{"n_head": 2, "norm_place": "pre", "rope_fraction": 0.25, "bias": "none"}
Each number is 128 + 32 x the weight over its row's rms, rounded and kept within 0 to 255. Layers, rows and columns count from 0. Numbers have three digits each. The size before them is the row's rms in percent of the matrix's.

# layer 6 MLP gate, 192x64, rms 0.0839, rows 100-191, columns 0-63
096:155148090162182132197130175166129122162105100181123122103168114098155135105158148175158125126103098157101124092091138092151103089105132088143100147112105069154044123091069132095118067127098141
101:157169161077103087121077117146093134162169117131076149139102115108132083085124143152134097141157153094151146179160073150139104121135150114161177118165107187086093178084105136084092147101192171
096:086189143150205169170134191164146187139197088104114090147104165134190108142107179108150087143142106149097141103109156138118081127130165121153142151146131167134185125100132159118150172144122157
107:155140135120136137111130080099067097136119094140116145111142136163106121158116053089110051148103127062126097139135093174167125104146133126112136099074113071110101128093067120150169142116223131
107:173162105109153123077141128121155070164138070118108119106144109189148106090078141135130105137146168125163150061148101206144094107160109075168124110086131132105084119199146119116136144065149118
097:146133177154133130130103124172128146100099104085130078123163140100163139038129157103176085090096124166102094117153122207139142103176128094146185108169176085145104142157138171156098175132149127
097:129127075144135166164099143153080152125160141125106172197156127074138090102088119150098124115178160120132105112125092121155161114116032121111130134090139142158150143096118140140139144159239090
105:129119129181135150100124214091090176132138139167165131185138085107200147116142191121065086148135128102102168157112136115099104137133088100088164142130183078136157122171143123179151123105136109
112:141130162109106113149141093072104126142146128124146157143201109063076125157133088144091135098145136137110095151159138082076182128101123144188124125094062184154159183109146126090109120203100128
112:137151124127080120043101158124142110158166058142107113152142127138126112065085126137128104071084080092150132071149138130072118108148165158117175156130149149070111117144122168124057151135078113
086:136073142214142114073120097098097123181093103126072121143143094150180125130138178134139136184120158076104203141133118173105119167140111153149129150127169105130093087158108160133087172110170150
094:139126157109109139167145093132103117112116118125121124127153115081104129151190092089101124085158137167132089166126139067155112112155098176097129108148101165125217137251115087084124133145156125
086:155092099139111143123207133169052177120077158117114067106089120086106168150124169117104147107119143107192099179091114179160115176176095144127127102123103108118097175100091149125131135123096110
107:121129048182068163160070142160155133138145152095113172151134123185117120093134153166052134105203174086123140128130134096134084123095158099085125187122119116107143096090103135145121144117095138
095:131099096135194126146149127135126168111170127173084158118143067132109118136170118144198147130199172119142118120165129134115114152158129218154102089085082063096128121161130091143154100153083141
096:127119131132060123124075186106106098140120103091149128161114094106164139093130168095173072112130181134086167121117227092097145115171153161122141120171112128128089110127136190079118095110162161
084:108138137142132117104135121119131083150096147122153091158115046135082179101154109133137144071159166119101088168101048168114123131144099120164089091150152136135115143122138154158057103207068107
106:121164168175161119129137129177123085098101069130134129086103161134085104125121108140124172159156134126103136090110206088120197125101182097107192124073088130108101124092117098105123122063170154
098:165165139131175120132109147187229166072112104178093117129155104047120142107132122175095075109144126105122102124121118178095146125115153117121120179074144139133150114098062101119144128107087124
099:123095154142063136133168116125108123081127065100139141098222110080119121111122102128105130067111166163122207118116172137125130176153135109119120086114140115080079074131143128188137076135111146
113:101152171137162117146107124197120179084179156108143129128109125139187114166143098095108081150155195181177090191125153102127063122080120134104154153139114128109119117127182176162151160134128164
109:097180086134182131115102142141137146055107149101171186110088121140118166120153161112097159187105184118125132142116157175062106167108126177149129158176097105118144171094100099119111094156095177
103:143130094136137140134151137133130103078213164156095119106159079123119180167107200092077081093165116085129160159129152127140079167114090088130155153113122151176179160111093143114145185147160150
096:138133165088123120105114135142062176123098163144070104128137081133132145098111160110114131098112132161123103126114161116058190181141100146141121188113140114225122129159136122059114152103156189
082:103130088118120126159092146095188114125139077078065135090094117183107142122132090134147159122134137086126136112153121161179114136114075111165099140102197130111094115132075160147151154089187214
082:097074166085086125062064157118082119098114103131088136134102093178164061109165132140127168145154115101174167175107192170083098107142141173115132126153121147136100138144098101132139113179143101
104:107126108146145165105160109151176087136107079073113112144110095175097089082156116106098162128120122146135157113056084141148077163150155131091137090129133191141112123157127140044118170192127177
103:075139173107098159107145111107126149058177126152139103144198130090143063166147153099108156107161128144129133165154128128089117180106154131142192095149136178133123124128144162082073106139045151
116:151166094133102132143110147157132157138109132050113133146114119099141202099135130158193116168134131113113177127096162202173127116137120131056124153132148092092168122140092184050086148152098139
111:108225121148143157117111146156167096075110104122085104110134157118190099132094140130077126084167135087087115127129089110135153154128123082111173156083110068156152187149118136156090066109153118
092:115126057092111118177113113185086124146107144135131181146162125094115162224131110167141117140090081130111147099085135134154117112115111165155109089100075125168030142129102114090157141127136148
097:111133101188099150092126138072158154127098113118110146118108077151184130181133165131079132138149167066078217131140182085150104155111126193111072129151139134105112091097093122138110149106100132
103:096143118163104131136132112110196131158112196134159108120125116146122205144083164127140072099061094152159137135150121169121137085171105082137080112143092183187149159150158161158125107138178164
094:101162111100149129161130153140158132085156091103051128096146115164141117125145153120094147127104138168122097112177105100072090104098141182155182185111099143200113093142162101109145073122205120
110:125139122112066131132134158132137095068154046074086162150100050090161110114114165171174104125115136131127157117154187175127132146089114110084129172169143098150164118152131139149121114163063107
087:110084121094131122135083137138144155173132137171154166146077204147126178144133154128077150122145097131206216110115134112131131088159195154153112116158117140111077144167147149145151065120115098
100:071119143165139114179152179111113169094137127123149137165176135120145092106120091099152078100131120180124160102078117144105170159104069098098105052093162183116123137150121099169112182078115163
093:208141119099069206123144083152122086128159105104104089141192159110172137174078137134116088172178156131115144138143103183132066134121130116142122063127082117107154153157143150106135109144133150
109:082115125111140127115130186096151101125128185142141116191174136141147124118119134123122118118145139137170194075157133137095165178177090104138151112104142124137114073204091148132118219147098192
107:110119124120148156113121119154139058108171135056139163156100096140081165129090093169132069203123140141128147136123180174160093109125089103127172118174150146108124140153109129100094211148135183
101:097144060160112113142096107083145081112166130123172111101100047157111147057096169127114083163050111154134105096156149154153141155119139101162103171138142133176119108115120182070120156134123139
098:118119085074094166133123173119046125070143142112193112169135083113148127167095147109098078112130138067185121154092119132183159145129135169147110149064110127126124144127128162163059132155114132
122:076106124135156166142120177113133156082138121139120120203077144138136112141117132126064125222101164076117148102123145103121109137176131142125068162155185151133075102134089155195125110141087127
107:209126095102157098155089107186086107103162114054189135114134117110183135119161125149187157091107134141124162148172132189158135140133112066095139155117160112080136110129088132139098127094122172
087:109081174094120135178125202127089159147156127120172160184131066104157096130128071130107103152144091122120166188104138129199108109113081129137103096104140109119159137111153169110130120199087095
094:149139139170123150194107143133075090102155123091112090190159137098153152092203113162091106157149144127074061158111098106142144144076157189123100116170109164140114108135093143106145182142148160
107:117120081111122148137117113168082100075199096123146118114179101118121115106100163110108105145118147181147239133112120126169162146110149088107095102179139122105164085179098103143114154176080129
102:159148142098180156135041188129118154063134142150160104175113119089121174123137139133104121128170143142107105105140159144121119164101111170097153147143100162165104152097183168067205124174128155
108:121149102117115123154125109098094103158146129134190079156091182167147172118148108119172145155099154185202118150166139198189132098172118178154129106175157153175129119139143141116119174166115084
093:131153128132102110147133116139197143171099128110120144169152122121134120192137163130091133118129133187149157181098087095136133152120070124183116158104199051192156183105173159141124088163133122
095:119109049130196161153134105136100163123133142159097105152172099125155113106076120145153225171149140144081186114178067142148136142155093112116103097124148137150123134116102046161139119129135125
109:176103161144108158131084138099074134126165096097098129147125102152196106150125115128191174182131109107121151146109092157125153136145220124078117164090132119081131132103115208118116182170138131
113:166108087170152121162063152102177126164156105138111162142168070099117133127144159122099122152192155182157165159148091133190169172161134090093145161175130157111150111183148151118076151111113141
097:086104115126075108202091150116163094138180159101111174185147161133126130157180159173122140181140115110113121105144098127177095185143104129088151067144132124080186111131161128093122161171097117
122:116148154147151146075090104109079033124177137125166108141112125104118141110085138163124103118083106106097195132136192166137150145172157140144119114126126164086143139193089155099118187181103144
106:100111168121152091156174135154136173193187027075134126134083092129148180155102164118164120145164152102154129183102111129147139166124149191111089083147138174108124119134095151153114117135113137
089:127061146122148154165129144093069107086119194142170079168099127194140172093118123137117156164186117063123121091120112084168142076110161149133086096147133134134161138116163164126102173158144163
098:125124092179177103103093138102119115154187100147192105123098192069120182101101157106056187101114135154098146060163143118076105151112124125104140170096121080152110138169143109108143130120121135
086:096160091170119179104160073120117136079142148070169101175089152135144171095124111111060125111135122130192169121110159149100094102122125101100144165142110209110150186105160111136170101132133085
107:087152108179144134069121199136097089101199137128129120168109152162131108155095173132130147189117103132164221096136155160141175162169159153144092157102149126095148121150142126149120157102126181
099:098165134097145096110150134127137118111128118190174152168134140124107138155187103141076160089168084149067118140182099151136079179130136168132141209123149076161110141132151119123172195114079114
100:151122152087154163143127107138092119074092186077111116186104148135070131139086154153163163128125146107130114104173093107144107145151117152165129142148044152178141137058146154097105144200173116
107:093142104143122110164144114138138091161142125095146162188189134117142130072127113154039081109119142202098108104132157159144150152194126154149161086080135149090118110197114173122125131162118167
088:139135126098145149122094101190082169069140159092161142147146159111159111123182163144050083148138127122125125106132177132133112108159119119082128159101136044073105129122065077109122151097180150
095:126124115121128124135143122139138178121148128150125145157148112041124158190136103137093165101131059133123120152093140166136159113146154111102108144186095175103144165122073165201020137132131150
088:162139146119074092103181120116091059128113129137074118101130096140148102154155121122086185104173142163101078114137120077114153088190100155162130144164132133088179060078129185117156131112144151
119:144133129134122119106160132126108148138186120115184128115124104137179132120157151175107160165106091224158159167116155116117207117148124157081156123146129102081065178168166112120125187122178155
104:115115140169084216141132238113112145094121102080181088132149121120124112154117153169165116111136144106134154097139129123136133092096124164085161128170149131173096145117162110187172082094134094
084:104123186189102123122148106154113125136160044113129106133147117146090156122116153119126087190106122106095156109090127135086060109082130110103089169116161129087134116134122112135150116111046038
097:155148188070067132147092121098080152178133123142145098143139037087145100118090107101160114156086125128128126154151099098101140157129112140108176124167147079145145091095160163158123076130201122
098:128166142119156152137191143133188109208089173143134182151123198157137147107144128140119138167147161138097108108169057135159124157154116151069141133143156185147107166130182107101110098089166150
094:120114138115149129140081116101144067099110099103146133124103129144137125130124113142183180121209190164154143053161112178156133131151072129062078124128172106151095135157093154153100109078145080
106:124146106174132128125119139091137141138141105127112163128147135136071200180170125172106179139079098119159091070162154107069068136132171202134106124147124150151149109123110102177111175181079145
097:134146096110099142138211135165161059191125061173161126120130142126111091131157146110124112172102126137144118148108109132134147151125076095094216154102134143158121142126178152131135196187164129
110:191108156098096121130080092160140100176192195150157181160150077143074125132156146141164067086111089149105119078134106120140144144112127084145197147135121154085086127137115123082132126147123098
105:086150147111097114158131142072081130172128130087142101143114117185117121145163093146061121101124156193089131098181164139183113141162130145149153103175074116197097169130127122142054160133108128
104:160188115092150145144163136175160142132122079097058114163099129121172124159119131137137114092060086128108083066113085151084129174176131076095088092149141076128123106154159114165180124138122111
105:083121108083076086119090137117159127169177103161137147178204131122139141140124137140131169129151145151156136140078116091079098143149105118140138112204127131077139097131183088209108107094087098
105:118156102139087178145115147131228102138111128142083122136110160107103121111135160043090144116104124110106102154148144197048146161105132153147138130124149117074119099172155177143114113112085078
100:123161134124149135164097136112102094131179182184219155191120142151149114147160067147123134168126119139132043167144123093131120107110087103113109136126064147147164140174141119111156080141144180
085:173169120113054096160092095148117103156136113125142105112159109074154117119116124171081137171149103143164130113093179115208132145133110128140181110172068086160073146109158122101108131188150171
100:180101160186096161127180142162123125195111089115125117143116187138141144124093119095155068151166144116107111095181118131113124113145108061194119162110124105189115076093102100157158130087140087
092:145121122111159127126136120046145146116089178094133128107067144167123161096101136066157139110095154192116124116149184137170108198164094106104169134163114107152177153135189152094108106104180121
098:172154171198097130136136149128109105164202133097115077071123180130114137169128131137132103129119127096140126106148137164116139151137194102144138063109139074094088110121115079187200143118174148
102:061143141116124092077122085107105128075135193121140170139151139161089116130139152156171097150200171117186172175100136176178085084159119134114133112176119139122127124159150155147129185144083119
093:132141137150126135143079134136089126090130098153063122146149123090143123227115200129141154103166115077083179158110134135137149122110153104095067143114221148118106131135088136136138140082077111
096:159144112159121111178119113105114155123135171140100112158128106183122121123104122140194092102107151126111122148145063057148114166136061172153142077136123132122163103158115172119056186186175089
098:139168065145106149111185170120102086162161169137119124144121162084146092151109152123049172085111167137154155144087133160171101106125167117104138118149096197089146182128187093104086141134114129
087:071127106161125156184123049104122113136133162119132158142113139077127113148142110150128110060126204141131188073152111130136166103124151110089178141146103145115082190177086090087133142126096154
095:142151123083135145116096114174138171136181130159130148120145117076146157095080141151137080098133138084111165111142101203138165108103102091080181134105114179146161157184173174108160071101110175
107:193156141137110149154125115158138106142104097081121069092130096095121106114082159107140089088136128200109086082095107087149108130118093130098174156081210125078150097137166156128153130104137069
104:200147147133125153107104136198111106120132109164061084146120106139131111180126189121134073149124112074110136119069124152073096120149149130109213152078126125160099147116122168094157157136176145